Part of a small language model's weights: RMSNorm before each block, rotary positions.
Each number is 128 + 24 x the weight over its row's rms, rounded and kept within 0 to 255. Layers, rows and columns count from 0. Numbers have three digits each. The size before them is the row's rms in percent of the matrix's.

# layer 6 MLP down (transposed), 768x192, rms 0.0689, rows 100-193, columns 144-191
101:112128144143099143143142147164143118133135176131097157127135135150147093074132155129104131120095169093108114115109118132117121174121119124141144
107:143126137147147091176094108118147186124100106161102148168147147101095157110123114142138123187109142118122142070151087104117144122151134173096131
101:155109118119149123121110136107137180122087129145143146159116102138130076120138112126122143067142088105149119112074123133134121155159097118132148
099:126129171128099114086112123138143107163077123103098126134107135131108133112127128132151133119163125151114128088108140108130138122102158135086152
095:144126132125139095175125168105161139143137158101138114130130139138136133093130118144164121151124148148134136136179131113108115160129156086140116
108:093141112157109166101145112131108126114164109114119095141118116118117140105151112099152128154160160127154091151133151096074114121095153171118123
106:116164128094118140075141142137149151163118106117135128142110150105116113125100097145094131125122112118101142078135123122127080103153115130094075
096:096122073171153168177079169104118153120113086130111130113113128150195132140141160089127163122095128137137142133119160147121163115117153115127133
098:124082166131154123122144173139132130176123125129155159141134139125149111119134128133173149109094148116168129104109142166152113099157129155105099
107:133172159098138145106092137141115136147120129113150126122088121150100107123094112132125121120124143111175159089151118112175072129136131141148131
096:107171140067117130156136115160117091165097111148137115118119107118121120129126118129105111131148162153158123117102141107175156130068142098136156
098:106189150132145144127155128095102149129107152107156149145137091156124132148157158144155121165126127126130168109154124114168126136119145159114101
101:161143129143120114113114141161161149076113161176053130189116123128147175102147098102119104124124129107134148079135128167157142113145119113124118
097:125114112104138123111144111109126106083111097125151116139105144088126165056094158081079130131139139174146136120134155124102155126090124126093156
101:099115148106133152142143131110165106155160108152143126133159128092133114097105151130118137096146125154148171132156146126119129130157094135152112
099:145130122122149089116117152123185118162099110134118129084145143140144108143114095124138106111158100100161121135165135124089147154117164145153119
108:115141111117081076110132160104138128163088138125128132080102148083143114093153108073124117174158100140181112137154105129143114104124115101101134
107:125107114095113150109137144138108131112068105109138114160126126116117148121141159095120091138124143079106105167094112114153113126098127135131094
103:131119117114114106152151159122110130142125176128140112113153118135100149101122126157150100119146138089153150117098123153123137121098159126146141
107:144135107141095147164125154128111149122086143113084129125092116137123132077117108128134131130123143157121069122155103118133117092173157115156102
105:129168119113123123123139181134135156131121146162144143107090099193101141080116126123095142129133139137153131117136129116110137110111126115135080
104:110121134145081158143140145101133146114138158115112164104120125165106104119124118113071142130145158136120107126141154114062170145112078126133138
105:102139120145116146148133113074088089104116114142136116157190126099141135114127140103128075109131132104125185104180108106162184164117123158116079
101:107123159121111051103123167127089103158115108121137132159128183082100132136141078138123135126139130143130161157134106146115123150128108141152122
105:120157103103130149122109102130129095091134151109146151153149117127143104133149123155139145123139126126106108132126131142162089139101131148100157
100:113134125102153168112141114135136147165095122118137144112165113083128117185126161125130127144138124150093126117142123126093158110135108179129127
102:119165111085152120145102111140133146127169134130099132111135099115119141105131128135147089114101138082175119146124123098114122120099124092135131
100:122125148176112112126172161133077139152165121117084131128105128153150174123109092113173147122108105119122141137093119158185102127137139113125143
093:131144167122103142162116095131179124105091123128149131132126124109106180116131127138131115105143161186088133132146101148152149122123122122119125
102:136135100098092133089101126124156140118122149130144154109169099147107160145169131127113129118101158124113137148149155139094112105121162126144181
094:102072106137097116130077139133148110130101125101115166153128123086134131158149097171094138128107145104145085127111101104141104153182128080083172
102:133122149119139106113145130156122100121099135135095127146153139087119159159145110132138139139107140137122104114116107124139108163164116120137131
095:093088145134160119135111123137102134130135121150102119117178112129151127141147121084112147121126134130115136115147132145102123141149115118088158
096:142132147175116079137131121094135136163140163144124097146146108126099155123095096111153084140149112098130183154079151125186149133110131139133143
100:100141076146145150115166110134136100136155090158136167149134108116161097157123173098140118131098137109157104119131112162102129105141125145151135
107:145135153099142114118127139128100167146096127106116167166146169118094075132092126131122177124144138120117145138138087174075104147158097124129169
106:119144128110159148144147133153146154159163198149121165106136114099114087129111108142177111071158140100180138127149114143116115119087094113131116
100:135136129135111124120115145122119110120070142163095123104057141090127167096125128115159104143173160165097098105087165152117065121138168131117161
105:140099121152153139125129140133145101081101154125099122138123153126150155139080162146174130179073114175120117114135120154152168131111103135109168
108:152172105107116152122143126143118139159089128130144136171140124095104135104150130127099109176152151151128131117124126123077112105102128111127088
095:135075150144119111178128103130108115106100157096120140121118129117109112086132089115149131110117141121116106117134117176153108132124109171109147
102:106130117102085125087143124143106105154129106107095151089127121137117166131134124148172150144147092125165123158092105095145139181112084128128105
087:168118109109168134123109140096148118128160145130135110173128141114146151133135102170120128118110090102111110108140161136125145183116147144107162
103:124117138116155099107134158083103140107131153145128183091122126126159121140103150132096122111120135136150058172149119149118129121130134117097090
092:121169121100131123107129106106122176100092085119142176134147117137124172090101098137125147136131142138125142165081086150095123124156158109182124
102:161147121083122123139119145116159098151153124105107128117122126135117088120122130173127114111126143139135092128114106127125120142115138166145150
105:139135091120127140125139131126091155151122084105117155170123096138153111119115150127123132178086126119118142138112111121184166149100109092098130
099:103085170098128107111170163136123129143156138112143102141117134154120111101158164135082118102152120125071122113180143122118107157150116104126147
103:148124127142098185126136123154112166173139127139143155123147120113134137135134209129158128168121148139126134115126123115171117121097174198155123
101:111122154110150140136126115118126137122109142158122125139126107116114186196142087107138143083165141126142145109144121123081128135142155114117116
098:148133123180152121099103088147168120122151160128101105123127149102104116107110105154110108105126137103143104100123140129103076130090120114131167
098:111113137102125149114098130133095158117183134094133155106121119107143142112143097132108148114115145111149114130134188171168104094131126165144103
101:125121112111075140119114157110129098142106116105114148145168116131120087121098126117119130098164128086149125129133151104130126138120118108135122
104:126145128111100131126114154101109079100125136163114166128149168156139096142115137175088118132145118082104103073173114135137099141171102116146125
096:098108105085084126112125115153117120146123123104102124128141131153165107163195141122115162107168149133137125180152114072109119123106112093082145
100:135116117115144175130085143117114115132142148128134151115139145159155171147152154126129100108143109139105123164136125112101104090125155159110177
100:151135143122099123134131116127105139124123118177145105194079138156133107148105107112102122119143110140125113163095125120124153133154114152099128
104:127130120135098104165144109136132133118114124142121106122131153100147135124154104113129116152146118088136196131118135132138135122177109134108125
108:136142108121147125156152106139137151167141139157117128103153111107172148119164089203096126137150165138120130175172104114103135139104129138137125
107:155119116135137108132136153114141146092124103147136135132122154101100144142117156118129119130116133146171115148106101128111181135125154159129118
099:135166127110120094157189117097101097102142168136105204110140118166155137129132089103093152123154155145169131158096118126157081159140102147124155
098:197139151143133140125107109161147105076130141173117153139105152159140130183132121103113119096140098127153154121133131161119154129133150131153155
101:155129112157115114124151126144091130120169081140110115160107138072146125133122133138136134178126122111166178086130112120121126112102152156136117
102:131120155161077173127139129126130127068134135133119148120084170125138122114066117136109137153112114124147135146117185106115082149149138116126139
103:155151110128094121129131113119130143147126153149110146097112155159130107109086150084122126145183165099144163164080190153121141135106132130117131
098:093133093112090158094121131103102123169142120117135114131085120157119143138137137078140148156126125133085175129114128137123092135091154131131148
093:152124126142120145140139126153121130113165113142129128136111171120127113140102132128139135075118144120154147117093107156123155105118131137133133
102:135106129135103113170147176114152155133116139121167122149112135147111149101139095138118079160126137143108164121127130142127153158108170099130131
102:172094137131129109151128105049143116115127117114115127126158137159126129138147120097116148123109162150118170104186124154113192136153136127109155
100:140113128174119122145160103121111155135143118135142126162170135143143111126162149124110099123123133119141105106113134150127157136152163152094158
102:159086134133116095122133118114122098122141099113143166113134148154130158150145154116125134144133121151128124168131129124165140095129138161143079
100:137129124073155139118089119126135132178123135138144112127133115168113048133166091149139141071124141175130115119116132125183123182135088094133145
103:166105126176158132142140139128157102103133123138106120151121137197165149156142130153182114116111138134145146122080082119117147109151149125117129
097:105131154151153136104142119165089148136143132124125138127132084106127156134154091150168151059147124135137133095108110169130134112094079102111127
105:112111124136153154140111082143140144117118087164119150141124120073112134117141148127130139155125158152120121134119149090149121148161107148105140
094:113100174121134129123132137111132147130145144130097161143156157162123136137133139108115136117136128121098105108105161193127155139131110181102129
100:097102142150104138134169165161170114122134133139132109121167093098148146131115122132145157169141126160136108154126093111093141133094100125122115
105:132133131095101103142179123169081134113125124096111118165116104126141118107133141134131099113127117116135136137123127123151160121125118162134083
097:096150136118117157145097129128144137126099070090118140120153124063079129107124128106118118147133138150124186096146130143110120109127100127094099
102:099159113125078082099134150125146125143131115111144160129128136097135133109115134088150140125113117134187158128122092090136171086124145158082104
104:080093150120126155126158134119137150111130108110132092152101150136097102098130111153086121114135095139121151123121117147117157119122099097143106
092:087160107140121133144103104132129110114138147119140138066132108137122091121082108078091121120118140137147176140091169100123133153113127119173109
096:149144098135134117139137128154136077082130176177123133165130170123144088140111119125135153142134135152120095101107140095112106140166155163136152
108:124123141129132126127116126152125121152128138139088116130135162145121102095118131117099112090113128110148103122103090156134070102193157116142118
102:092164156122066110149155155121137127088154093106158121121123132117103108088124168147165169160164138094163107133092150123089135109110129101156100
100:110118153152122133152118145124132189151130124131133153094126107146175112139126198187129131108146092172142071118124128185191101139093137158112119
095:153111119149084105112132142127138113153134125180102137157117157102073118098100145126093110143117126133126148107126120123124133127127137136139152
101:152144109163140154102116140114125121092100122120145113165127101135114149114115094117107112099136141127124114091098143121114117110107143114183152
101:138141139120186092164177151146124123123110160083171107109131115161159093111114169145115118086108099125175175107133071137115131132091135105117133
098:132152102111115109135133111121104147109081140116107079079137112077144107125109119095114147107138141133115113129102103140105160105152111125124128
106:163138132111137159074138134106083145068121080143149167163141155146151173116133171116126129131094101124149100183146134151131109146152161135133137
095:117114098102134110121125126128180133118127133126126168147085109128104122057107124112150167129165119132111163106115110122129153134129105107112128
095:106148142109143117083122125127109180089153187144117149075100156132147095122110167131155147107112121130180114199155118130160147122108168122139116
105:098107129158089123114172100122155112191132148112160109103129137123109115148140108144084146141113117120165114066111146133155158126061109093138118
# layer 6 MLP gate, 768x192, rms 0.0758, rows 101-194, columns 144-191
100:121147162127140145161153131130171136136156174131122108139147133154116119128131136170106103120153137161098176088114088126106160138156179143161136
096:139190126094155088111142149115152171111100094079130132118131130166121126111181133129146143148134115119159146157150117134132156139149189167199121
099:125113154137084135087129143119171110106131168129118122074139115119119104175136125152099153120130127130206173125118178135127086123119140154132133
101:101178132146150144075094164149119125121132103143117135144122102091121175129116137135113163183132101159109160118106098128156127107155149123122093
095:095161123130128129130138113124146127146140108162137117139139126163088105126095106114150166119133158131111140130134140132118124148137166155142092
104:170171090088110121095140146125151155186130135148144154137130118140137111123131108141150143176171107112139136098089144097115101123116125124143114
093:129151157128160122137122169117104118145131112167092118128116093120157158116125114133114168122129121154099115146062112083155101107137157145140129
102:129164071103066124096101110142163134120120153098129123086191159122146114125130077122113152146155114151145131125107116089133132131139136140169121
105:132136089119145133142129117125188131121158107133125164129165149111124115158115126109141133154163095160136076122132076109095144132142134140133090
096:079125140065134133181195179139172154181053122153117088107123128161132094117121095141112081108167190130152119081127102081118166101100131127108151
098:115133102092104139084120103164153143091133120127103137078144136128144122122119119161132155133118099125157159107128105129111143137124154113136109
097:156144113121131127115080103124117121143109080098132130111113157147147157153106125130133132158117114126121123174133133070085130123136120149166126
101:129094175131170168121109106107115123143127131076091132122170103124141167108067172119134145148129088148123146095147106160155126120116126124162117
097:157134091131144103123074133141102166161136156116118080112165129105115095101136119130092187143162181141119109142121158111172156111167127156163070
092:139154124085110085146138171130140159098133103147077118104127103159173143083109126129135163140113134111137153130112111105133129119137114193189131
111:127166116097144154120134139126136136146135093142159135119139172100164133091133125113160128133103101164168116143136127109148128144107125121142135
101:124092134085175149120165102068133168138075097145134111155112146109133165103096117152124116116127100129133137132068106132120139065127145173149091
105:137142126125147078094137144084126123151148111134102101124126087138096126103089111121119156108127117127145136141149126106159176107089118145127096
105:099153191095093101129135102141088123160104132126090118167102142117136095124134106151126126128150167135147159133139131115095117147111111154130103
104:123101094157172079164088149120147145141120110136094127122106058143117113077102099120113129151100136096153124149172080130154076142110097139151126
101:150139125142158135115148113161132133181077102141153158108071144136145104083152140116126122146100184165105166093135130165111092076135145105168116
101:118127117082136117136151157153188125184088116160129146122105129133130111134097148120152083156118123163165142121161133121130131135111134134104109
100:101125149140117142078160150082093095088113087112102113142129115146116087122084136139122128162146102110135143073113138121165137119124145175115112
097:150138120105144153084145167147161104138132119156142089152137083113135100139125094160124114124114121132090135163138129172148151182150120082113133
101:133109159151117124120137124091144110128150130124134124118118127164127135129163113120115134119130123138124132124144097147113117139127165145157128
101:098140088165125119126122149159153174144104107161159100165167163145110146138100126121158159152119118162139181127079161129125129135158141166129130
099:137151123084105103123124134133127167179114110130104092095131145177111118128118142129167133094157140178142118096115122142147101153118176139141089
098:130162128144154142084114120153112138173163136165109136138121103112094118153113154133153158108088136113104108125153169137142172161108145129122108
096:143096141114162115144154101118099125091124154135117118137140130129140117108101152114162135100112142139164127106094114135111114150121106117136044
099:154136136099133083133169169153132117141142133129144132125132108124166154143096125146171100103173107124152129126134119099135148107113123142178100
103:154115103113158132140149133108116145083122121139126133136081149137130181148124145167134088110111163156150147122130107115140162143148116173144177
096:145159136138156152143163105155143141158134116161109169140141120168172137124124102128122103205144196149135135157133121088131150137141092113147126
100:088138075099131111120107102089129139128165084126123118148111102154118160130120156087126160141112156108144134116127060133167191120116104160145084
099:092146126101146121166119090124128125162073142144131112155157155159121150111126127137129125134144107112095150103159107116130109139152132103126109
101:086114124124106121134186108134110142143141101118155137178149157118100135096123137144126145166096131143147118132172145104151111167147140149153113
105:136115128113101118076147126129134137091130146100094134130165166108120164089124126185103145165114132124133136127091128153121121144199132115134090
103:174094131096113130119135124123132126129148083125144129117133138190141148120116114120135137120111138169139154108100124110153162078092106110125139
106:150050136122146152152096065169144133145130139119110140139146164149101145118152105103127163109144149146116125125103129107118125124122157117104124
100:116142102146126174147142138142143117114094122119097068106146116123119090113124104163134134133139099122102113162116141142107131138165106104107118
096:111129132109098115100152139101098136140139133113133129125099140126141163152125150161123095139207119147122188145093122107150116142130127172148138
097:127097119143127147120151107160130101101119156148117102119135147141138087115137149117122121150161116117140133158078144160138131132143178125142112
099:116125130113143118129142160095143151126151102162132152142093111169133119116121132154136133149138135119119125138149075076132169126110134139137123
104:114112159188096124121104134158164136169118131143107119133171129135080137089122128127164100119123137162095169106110124131103142137165179125151112
095:140144096109126096106105121121124160142133162140123152102125102125138153105121131170118170158149161154103124112117106090159151149129125151123140
100:137110127058088162128140118109123118153109138105129156118148127062147147142133134150127114157150114092139130149127175143134131163094122132116087
105:127148149126153118088153120153154140158105150115126125116129165119126171083169121113179137113158108107160108088146156139132137133125130130124113
101:166194129122137121153125085118113135144086125168123171098091112111151119164118097123141172135156134164127163132103075161081130064147129125135105
098:143150136137168140136130190106130118140144135149108152152136143133136123113144107128103170138122129093129168050118142133151119114161143118187172
100:154107120105140109134104144141096201111165115097135078104114143119125149161122095124138133072142141086143129107100138135119116162133177121120123
103:127106160114119150162123155118152090106124098124158097122135106093085116146090107136083111164109123177118091104150124143145152115152151094156117
095:150144109143176132131158116117112160137113130155145102176130107124146127130129124133142152125114156113106132142111097141123112151121147128190138
103:104100121148121164103102147153090139149137147158141112141169129105092099129123133154083104167101133161101110127138105129097132120140172136148152
106:128167126105124155128108174110124164184117123143139125171140120124184165110139114129095101190134155142113116107119154098069121145161128110134161
101:099148136128097110149107143119173074135155164137147119153115147149119122123137150101121117108085182136171124161108124132130171137153147105095118
097:109130146150111139103128080089121119147140111143123121151131172121114117117133139101116147093112107136190154130122116159107114085098117131115137
100:146141136109151146083093161121140157104112127182120164151098129107118119103117135115126166138126132117170145145141071108162140109118093125141097
097:126140135128135157127102132068155128139126105154137138146092110147094106132111163133125162166142138103138092129119090128136155114132107124149118
103:137114153141097124139126157155136144106120127150162138167155132142111123185122139097143118117145090067166143120071104099095167116152130100138127
101:150075126128133156134145117135118122115120135086156179124138166138136114132111108158156146160136118122128133107153129116116113157120102095140115
099:129135139107139119118176129091088133091124095129152134110111142160115129143080130153136115118113130121131128114129101120117085104130126129173079
098:173140140107107117148139093104125121115149098164112110137109092125146118150135100068123130148092115146136134079106113129153169127122111105169107
102:122108091112123145151150119155102154156118100106151100125123103123110136113115138143142145096146147100106116091115078132136156119123086173164156
101:191170133138135150119130085134162116168097097117120107139075128096102124106165127120158123147140167153114122103124131153087161106113153123106146
100:112142138128157100120159063132158164132096096144105150158120127141124110118083126153141171095155127081118139166103120101077123127124135145117165
099:120130118111146136144134176106139162114113121156098119158082103092170157148082126093111149114118166152138136105123114123120126158144135164184131
099:158107109117162118149140136158086156144140123120101117139115127150152128177162064167178122134150146140153109079169127141108136125120151159193119
100:111130127093085140127103151060101118127158142053138146101083117116151108135158147158090146143097132120164137122128143111109122092120117127145115
098:107157106124106146144114125131097108168110145118156100117143128121129082088155138151137104126112194147152137112103125073121137107116140158119109
095:151109110113097134112119146135120116122137083152154144134113115129109110112159123152151105153116112109133143106141133104107129112146129152105139
105:123205109126087151095101130160126148115130086132126135115153155109148158130116119156124112145092113142113114108113122120133150165147121148151088
097:154119128112106132121141101136134139162120138123124127158128142159121127112120142149115148136181143157081126150104095097149155128134103163126121
103:142119099100149130075135141150146098122116117087107147100128107098160107135088129153166137125145088148117130134082093120116134161141157120116103
107:129080134096130108155152153115168128113104124129134139121105123126080095138160134094146124131159120128139123156129090132092145153163078153101131
102:080117109120114105094116153095126149148134102105167136124109108107133166110145119168116119137136091108112115148147128129112077096162115156168165
094:112155153118120115121154137150136167144111146080124162157133123103159134144139150109073129130102156172127181156118143117114095100179160145107154
099:136144126115105096108138179146150149128102149209148079132171130103127134121121150121100106147149144161141129135133081131114100091117127106100094
103:128108121154162140138108145095152132139102172189104090106114155125117191159115085124123168180125126139164121107096079097110120140116138076126115
107:108139117086106160139143109130156110175128100136115110146106200103086128106144138107110145150163097157137105094130123127114088119123121124103126
099:165179133135147060129121135129153126158123159128115096195114101127149158147127105131115132121158089125130104112155080115087124074181133102137139
097:146111131090117153128171195145173144111134108119134132191096121131123111122103187149144108199136140128116111121092061100138127118157178132126120
100:168163117117137118164132161144131118108088138156124157101131124139137129090085128161145114161142129131134182144131123157101105122155103127146141
095:113113145123130092136156106121151123133108140128090121145151139151145138144144109162098112143158165138125110128135112103086132086089126112111144
102:146159110128121141108154090147067141137117166086142131109127137098140153082131131070123113153168142110096158108139137156132147155124139122112130
092:163112110104123135104103115131112130153122121154102163137128096154148161179132124070132071139160094157099144129152094152135132133128108103093131
096:158121128137126106138100137097126139126148065166128090152157120147122104165099152104106136169124134121155109088130141164160127127135098118149096
099:103100126117109120107122147140159126110147119179099106161135135122113118130110121157132150170103125097130138121133126163136146135150124113123123
102:098109134131111167107081118113110145176135138136124117104151171148110143164110130149151103119127141108120101115137110135091115136118125108083138
103:149105117101117147111121135119157131133135118152144146147139135146100156120111120135161107129155098103168104107119166099118139163154133089165152
098:090146122130127142136136161123120159128123103110088128133178151126151202170125109122134108144127139112120096118109135091145091126152137108142163
105:144124073114112097136158123141138125116149135109145133131152144170143135147163120080093130128131058110079101117112135119114140137164089135118108
096:135144089150117067125089119127155136153143123104120174109148145124103096103077157160163157154154159135129132109104133136134148118168159165128131
100:148103127099146103084091155145174167142160088140149169133132107142101114138101120157138131119136113135139146116121142138145159137136130112125099
096:134123108104107146089137123131140144114130127134113178153155091106147099098176131143139168149152120117129126112091088134109128181134129168128112
091:120126115117088125155134143148167140151117090125089126091127133098139109084144119153129150135124099089213145119098086118124127107118128158120146
# layer 6 MLP up, 768x192, rms 0.0731, rows 101-194, columns 144-191
102:106102105146129114123105127103159134147107100096138082148147109102088135061130121146111150148180168128132107124129130153120108105118127125105089
100:144106156158140153103132143081172132106151102149127142159154122104140093092117157112128172160108152126117106120135163143116089138165118109129107
099:125091169104157117131138137114096094113113105133112128124125150155139095158139133133129125128116132125155121079096079130133132123094143099150086
097:093186146092119139168139157110147137115158164113109138110167147164109110114162111136137134131098153148108102134109130134119148135142146120163146
104:084170144145134155139165155120124144129139106111130116109123124159131155114122092132136098136135105150151154122122131144128102126083135102119131
108:125113101170136205149139131109156157157104128133155129112158139148154126143092146165122180131130142147085159124120144137093108052138122119164131
094:091182101123156116148128111123145114162128122127094137150141103091098120113138108108151108153097166096145130146086138133132133084180067111143104
100:091142133098098149119097121157140153142111135089129131124134161137139102132125135122113167132129134149112144130086172175139135117137164130141109
108:127118178130176106102133124177120138153126135106123131137123080177141113143120148109163125139129113134174147182074135136133089107119129150165170
102:113064126163163111135143125148152136135132084111161119135133156128150167119107142161137096122075090132096139119114147148127133147149139157168133
098:120093101153099138166090098145136126159149150159127107101128138113136133102101089117112099164113095126102103171119111116088107103127143103187153
098:133140148121110108114123122109141140146155109096121124151102164070115206119111133073150156123143137113135110153077144134129149136143081186149130
098:128146134108131088152150126147143130145166140114139131126143127138139148142091154103132167094116081116131156130170178107135114152152106103132138
100:128137141098132116137086089141153126133155130185166114142146160114135086118155079132132138153140146173100120138118133121102111137131142080123134
096:125104110137118127130143095153165143168120131146167153123141161123141108159137108131154135134128156116134180099122145118103181117141119081113114
106:094130102146173122093154091107105121099174080105140119106071147129132167132159155131101176147117096096113139120068106148095144147113122139088114
103:105117161122118089131145124143097170117085133115137125140106152159086128126111138109104134132087171119102142131145141138093111095150141117170116
104:118147133096161107107085088133174111105102131123137116080128140155145161172121123164082120138098135127131130118147134103137118151125127102141113
103:178125129193143132123126135138083099128157135139131115106127153139114158100142107109142169142150116128128134150144111171106125140151124116153149
104:129147118151117094096109155142119088126094114123145123123126096105180093130165110117127133173088157122180133131112110062154123162138181099125148
101:176132101147113111086178185142166159114128119147085138101151116096171132130141097089156140155130116120158162170134135126144108111134178138086126
104:105104091091101121196140085088100149124142144110144173149165125130132130128164132141144121080105111058117094116155135137140155087141099121148109
099:114140117147095121097142137128096104112110127146100133162163128179111136083100120103083103111152162142171137108182130110179111103139139127108068
103:142112142105143137115130133151122161115102114130155134123121141140172105101132097101121150126140165113160130138146148128114096106163119136108143
098:128142169074127110133112125138154150079145133144133130119167136117139128129170138145190084120149145127147157142091104117078179128162097082135135
099:117135143111091152167092079151109110109113143112116156110111159148132161109103188113143086112161132143118168107124117160109170148083108139154088
097:113116115168123166095130142112118143116131129136115060124130100090108125162124137155091161146125129132111138083155109158118145143131132124140097
096:128110099123130129152145168112096137143142131141122141132122155143109104126077151128145137142109087067159067119125157108136110129124116134100142
100:144144139153127125108125125132080120127159103159113124166146118141144150157124174186129096159133125145140136115127108146124130126116177139126096
100:158146137161125138088132118159137118108103166134198124188134136101117140117084125122084140158140154120160106099097141128142099163135150118111127
106:156155121112144121145112107113110098135111139120170119171129113129179090130155107136129115110154138165075111134144161115131101147159074082095128
098:098129081151127130116122122108119126113123142133129166119129117136125106113105106139092166145166155150120153154126122117163161067107113161151114
097:126097094089089154133132114122120050095111121117140121136139212127118134142120121125123091155155110117151095146114130101111120158158154089119113
098:120102173172158144131114184141136140137117161143132158161099129133111156121127160150148079121166124130134130104180152132111122116161090114115127
104:123141125091154153113095111098150125146069143153129058155125136174085102101090160121099131189158126121117139072112116124151120155120141170129116
107:127157126184119095132169157121089136118137137140178107152158139145131077145118164098118124124096115141161118110141112128092109099111135114150155
096:172139119121118129089129146160097114094143122110147167137096159135132137107123130096114146157141126106110148122107104129093141124123106149131101
102:114120131101120109102118111126124141160145163130120125157123118121119152117137098188140137125160102107100173112099140133147122161114135095132132
105:102112102149117125118126117165152064105123115151130132113108101129091153132110134139117136138122134097186106127124157151166139132124148153131111
098:109130156119113144102139091103124147095127133062136088081118154142126132143158158155146143109164130156148174127096126138128124165115135167088141
102:106124135117131132124087150126132143160149158160145123125130073156142135157126142108127155098102141140180170141134136124129121145127150101113108
095:111150130097096113131125162122148118124117138124168121086129134136089095138167135149135066132115132132173138108118101096143091137088109144153095
101:049158154118069127097106150143121122126159138124113112195145105082115187143094138137140155122130132136138137177149133160134152130141129103141111
101:132180117140141146163156092150142162126087084099131100129154101143154128126069126122140121100133122140116161131114096163158125096161135132176112
101:090140149139136127124102129158118121140126182119127099130102156165154100081102148128140134172133163111116136137170089173096070123135112107143124
104:160107136159141132123107125090155114087077121096121097149111106132089124150113113153147165151126146128115099132165136117112140123098119104160109
101:119146148175170111129093113113149120100145112148125092086092122148103129186151119107098110169156111159142138165118128142084126123139140132140123
099:108075129129125110139116149136135169139105118135168154132082107124104169143118132146131144124154103094175122145121103135118150125123172113132139
100:113122112145104120178117144123130101120103123129139154142164130163105113108112110126119125145182109118095161131178100152121094125121070176151097
096:148111111103124152135120109093138135154126105149156095124125112139157159100112114107111118124162113147104095179123136154099133143135125084095091
097:105114112104147137123120139098118157124107119117120102116159122089151120156171143121120106120110145141084141175166151118154112134094163123140134
101:083122108107120129137105134130138139119124113127162142145066138124134134094112116126123131126131165117155155094089089096156146132149100170111140
101:107091120136117182128148111107080138144109173134125146131133141121181119096180134140137122165108135159143106128130133101145148079106127097159073
095:139131135120142191133148142134133123147127121144150119174125125157164168107149117110088117122135116165067166098130134127128136145092141114134145
098:118087153079115113140157078095161114107139103098085112181125125147157146135144165130152110102104070151157106138149099087136189142118130106130122
100:090113111147155129172137108150143084111122121111128124114177144177118145129118147120140117138122169150108139137163118133114152077154139162134180
096:140130135128175106127134116126116100093126128120112100134102128183102103143109157121123110122129143145124099146090120134137142159132181142131155
105:171163157093172128104122078092108095158150139117096105150131122098185118128125087126152140133192175134135133149119086106121111108123142112115099
103:145149152150071168153130146134137130113125137087130129162155107105140161152144076163104105102151099119147143157142139065116119132103114118118118
098:162147106097146137133140128142125132152172120096140135110126143118134149149102106100108114124141073110143124132138146158127075171107138130110147
095:108118128159111109141101128098109104174166088123115110132102126153140170125126140124177162135082105120138077106142166107125091095127144110125159
097:099121071089119086150108068104097051124107113125142102128127121122130151101116080115142121139144215107133115133167123117118087169152115155116115
100:126135127121124163147142125112119129145101134092119102099118115082136143105066138122094114135163146146141135124113143083123092159128160157114105
102:128139134120125083128096120130139155143093109129145152120157133117126136155110079132120133082160112165145169125097132135111110139115145109164117
099:085116144159149129148107133120137095093139137154161176143147102133126118144139096158112121139140121138099088113161111145097142117135119103120113
096:118159104109089151107127095096115131145092136141139141105116120117119162129111180130126078132097147116087086151110129097173114162113132111115141
100:132124162133142130132102137153114139160104159125111122135139093123140120080146133098195138124094147139125097111109092132115093145176143152101117
100:126120077119147147130181100138118136124124096117134107107156123139096127100156146159094116112112113144139154126161101123105151139152102169123159
098:174081106125125113096158107120131151120191133142131134125115174109162151125153113097143068129142138155105144141083108136129120110097139116107126
101:150123096118118140160174145123129145154118130145140116124146128139121128128087121109116114177104146161126154129120155165122124112161139143147127
100:140133092095122122111094126139160104127100112108153116120062167125111114145100096127148127103137139148150109171151113135105102136094094104132124
096:109151138113093152144156133124117128138144158148135155089114138086096130095115132114134155095159134138144140117120137146094124148120140132136134
105:131078129132114097136125147093121119126137129111071092105157125122072153119123124155142101093135141115159133153123138119084122124117081130099104
104:114130084137161117138148090155118110095195109165133100130137100134102172132105101154174144093103125110126124163177125107152107104145095134126149
094:109123148085122115151152163117153119161151136081091115114118125119135145132154150115119126147120099159079123111119161099121143166108167096116148
100:131137148132088158171089097149116126121108157101144109135134161144094155134131133129087125067131147139093111117115152144133146126160103110137120
103:072146117128120160131120094105094120129120129121151120157156152107097127156140106113144139163142107120126139092097124103131123162100110132102136
100:086120118107111120153112120153140140140136101146090116150115093155154083143169123183130096139080175097130125135139157126145158125120121132155159
100:148153086124162131132137092168119132120123133122117133117130129145103138115075118103129112186121110125115128120163096103199160142098147159101111
101:123132135124130119110152145099183138113098202143145149141179140130080107132086111144112134119099134086104129119127128151132093120140140125127092
095:133077133163149156101149105147115158118110121160136127171131114095141128089131133165147129135119142121112176148124141141135104192137112112109125
095:166152116160142099120115139162132115140128118158156109135132084129114139144105112110131165124125175104073118129140104134125139125153137093138128
106:150115130186174142111144120156155130120150143146106134123094120109142152110144111078171122128146119145148112168083167111121060165157124112155174
097:128127143092153138179078136169134124145115113140163115141108121141145138086174126133165134046113111092132121132112117130132132134146113147107164
102:142104141115129122132120140120105097182091126134088162112091124088141081143101121189113130144150105114111142121160121155118129113170117135108096
101:104145090136146124153164079150121131130119156124160159120125142127121094131139097093125126142161144145135112080158141092146134162115153153139146
100:160152100149112118151127107087080123151169124120098075100115172120160130163097100109120117138119120134115174103145128088127152150149136121124097
099:149138136128073130125100156115134128116142112131174124163103118137092160093146119112099113099145084082107115146134130088178156104139169147119186
103:140131103154152130129137133116062086095162087130132141147154105098134125121151157139089112156095130168116156157124121144085108129105169103126147
103:111144142138176128150141157132150135116131170082126133156133154080110133110101090149102127148148133157136117095153087065146087138104112126154144
109:105147125118112134136186098140137152135081176130106153147122120172117139118163105130128106088094163098121161153118118099129147163096101124190125
095:135097121119146092123135140120151154132118111163158112100122103165079164094121131148130150097128140115113172175107127143068182140107111115120143
098:115132084127111118140130157100158103142126104120111142063092182127125126165117148096125123094120142112133139138138162129110135102139114114130093
094:155104115118087089139116147163165127125133090144101103105144110156156112068127155133084116145108097131152108141107146089119135112112166102153132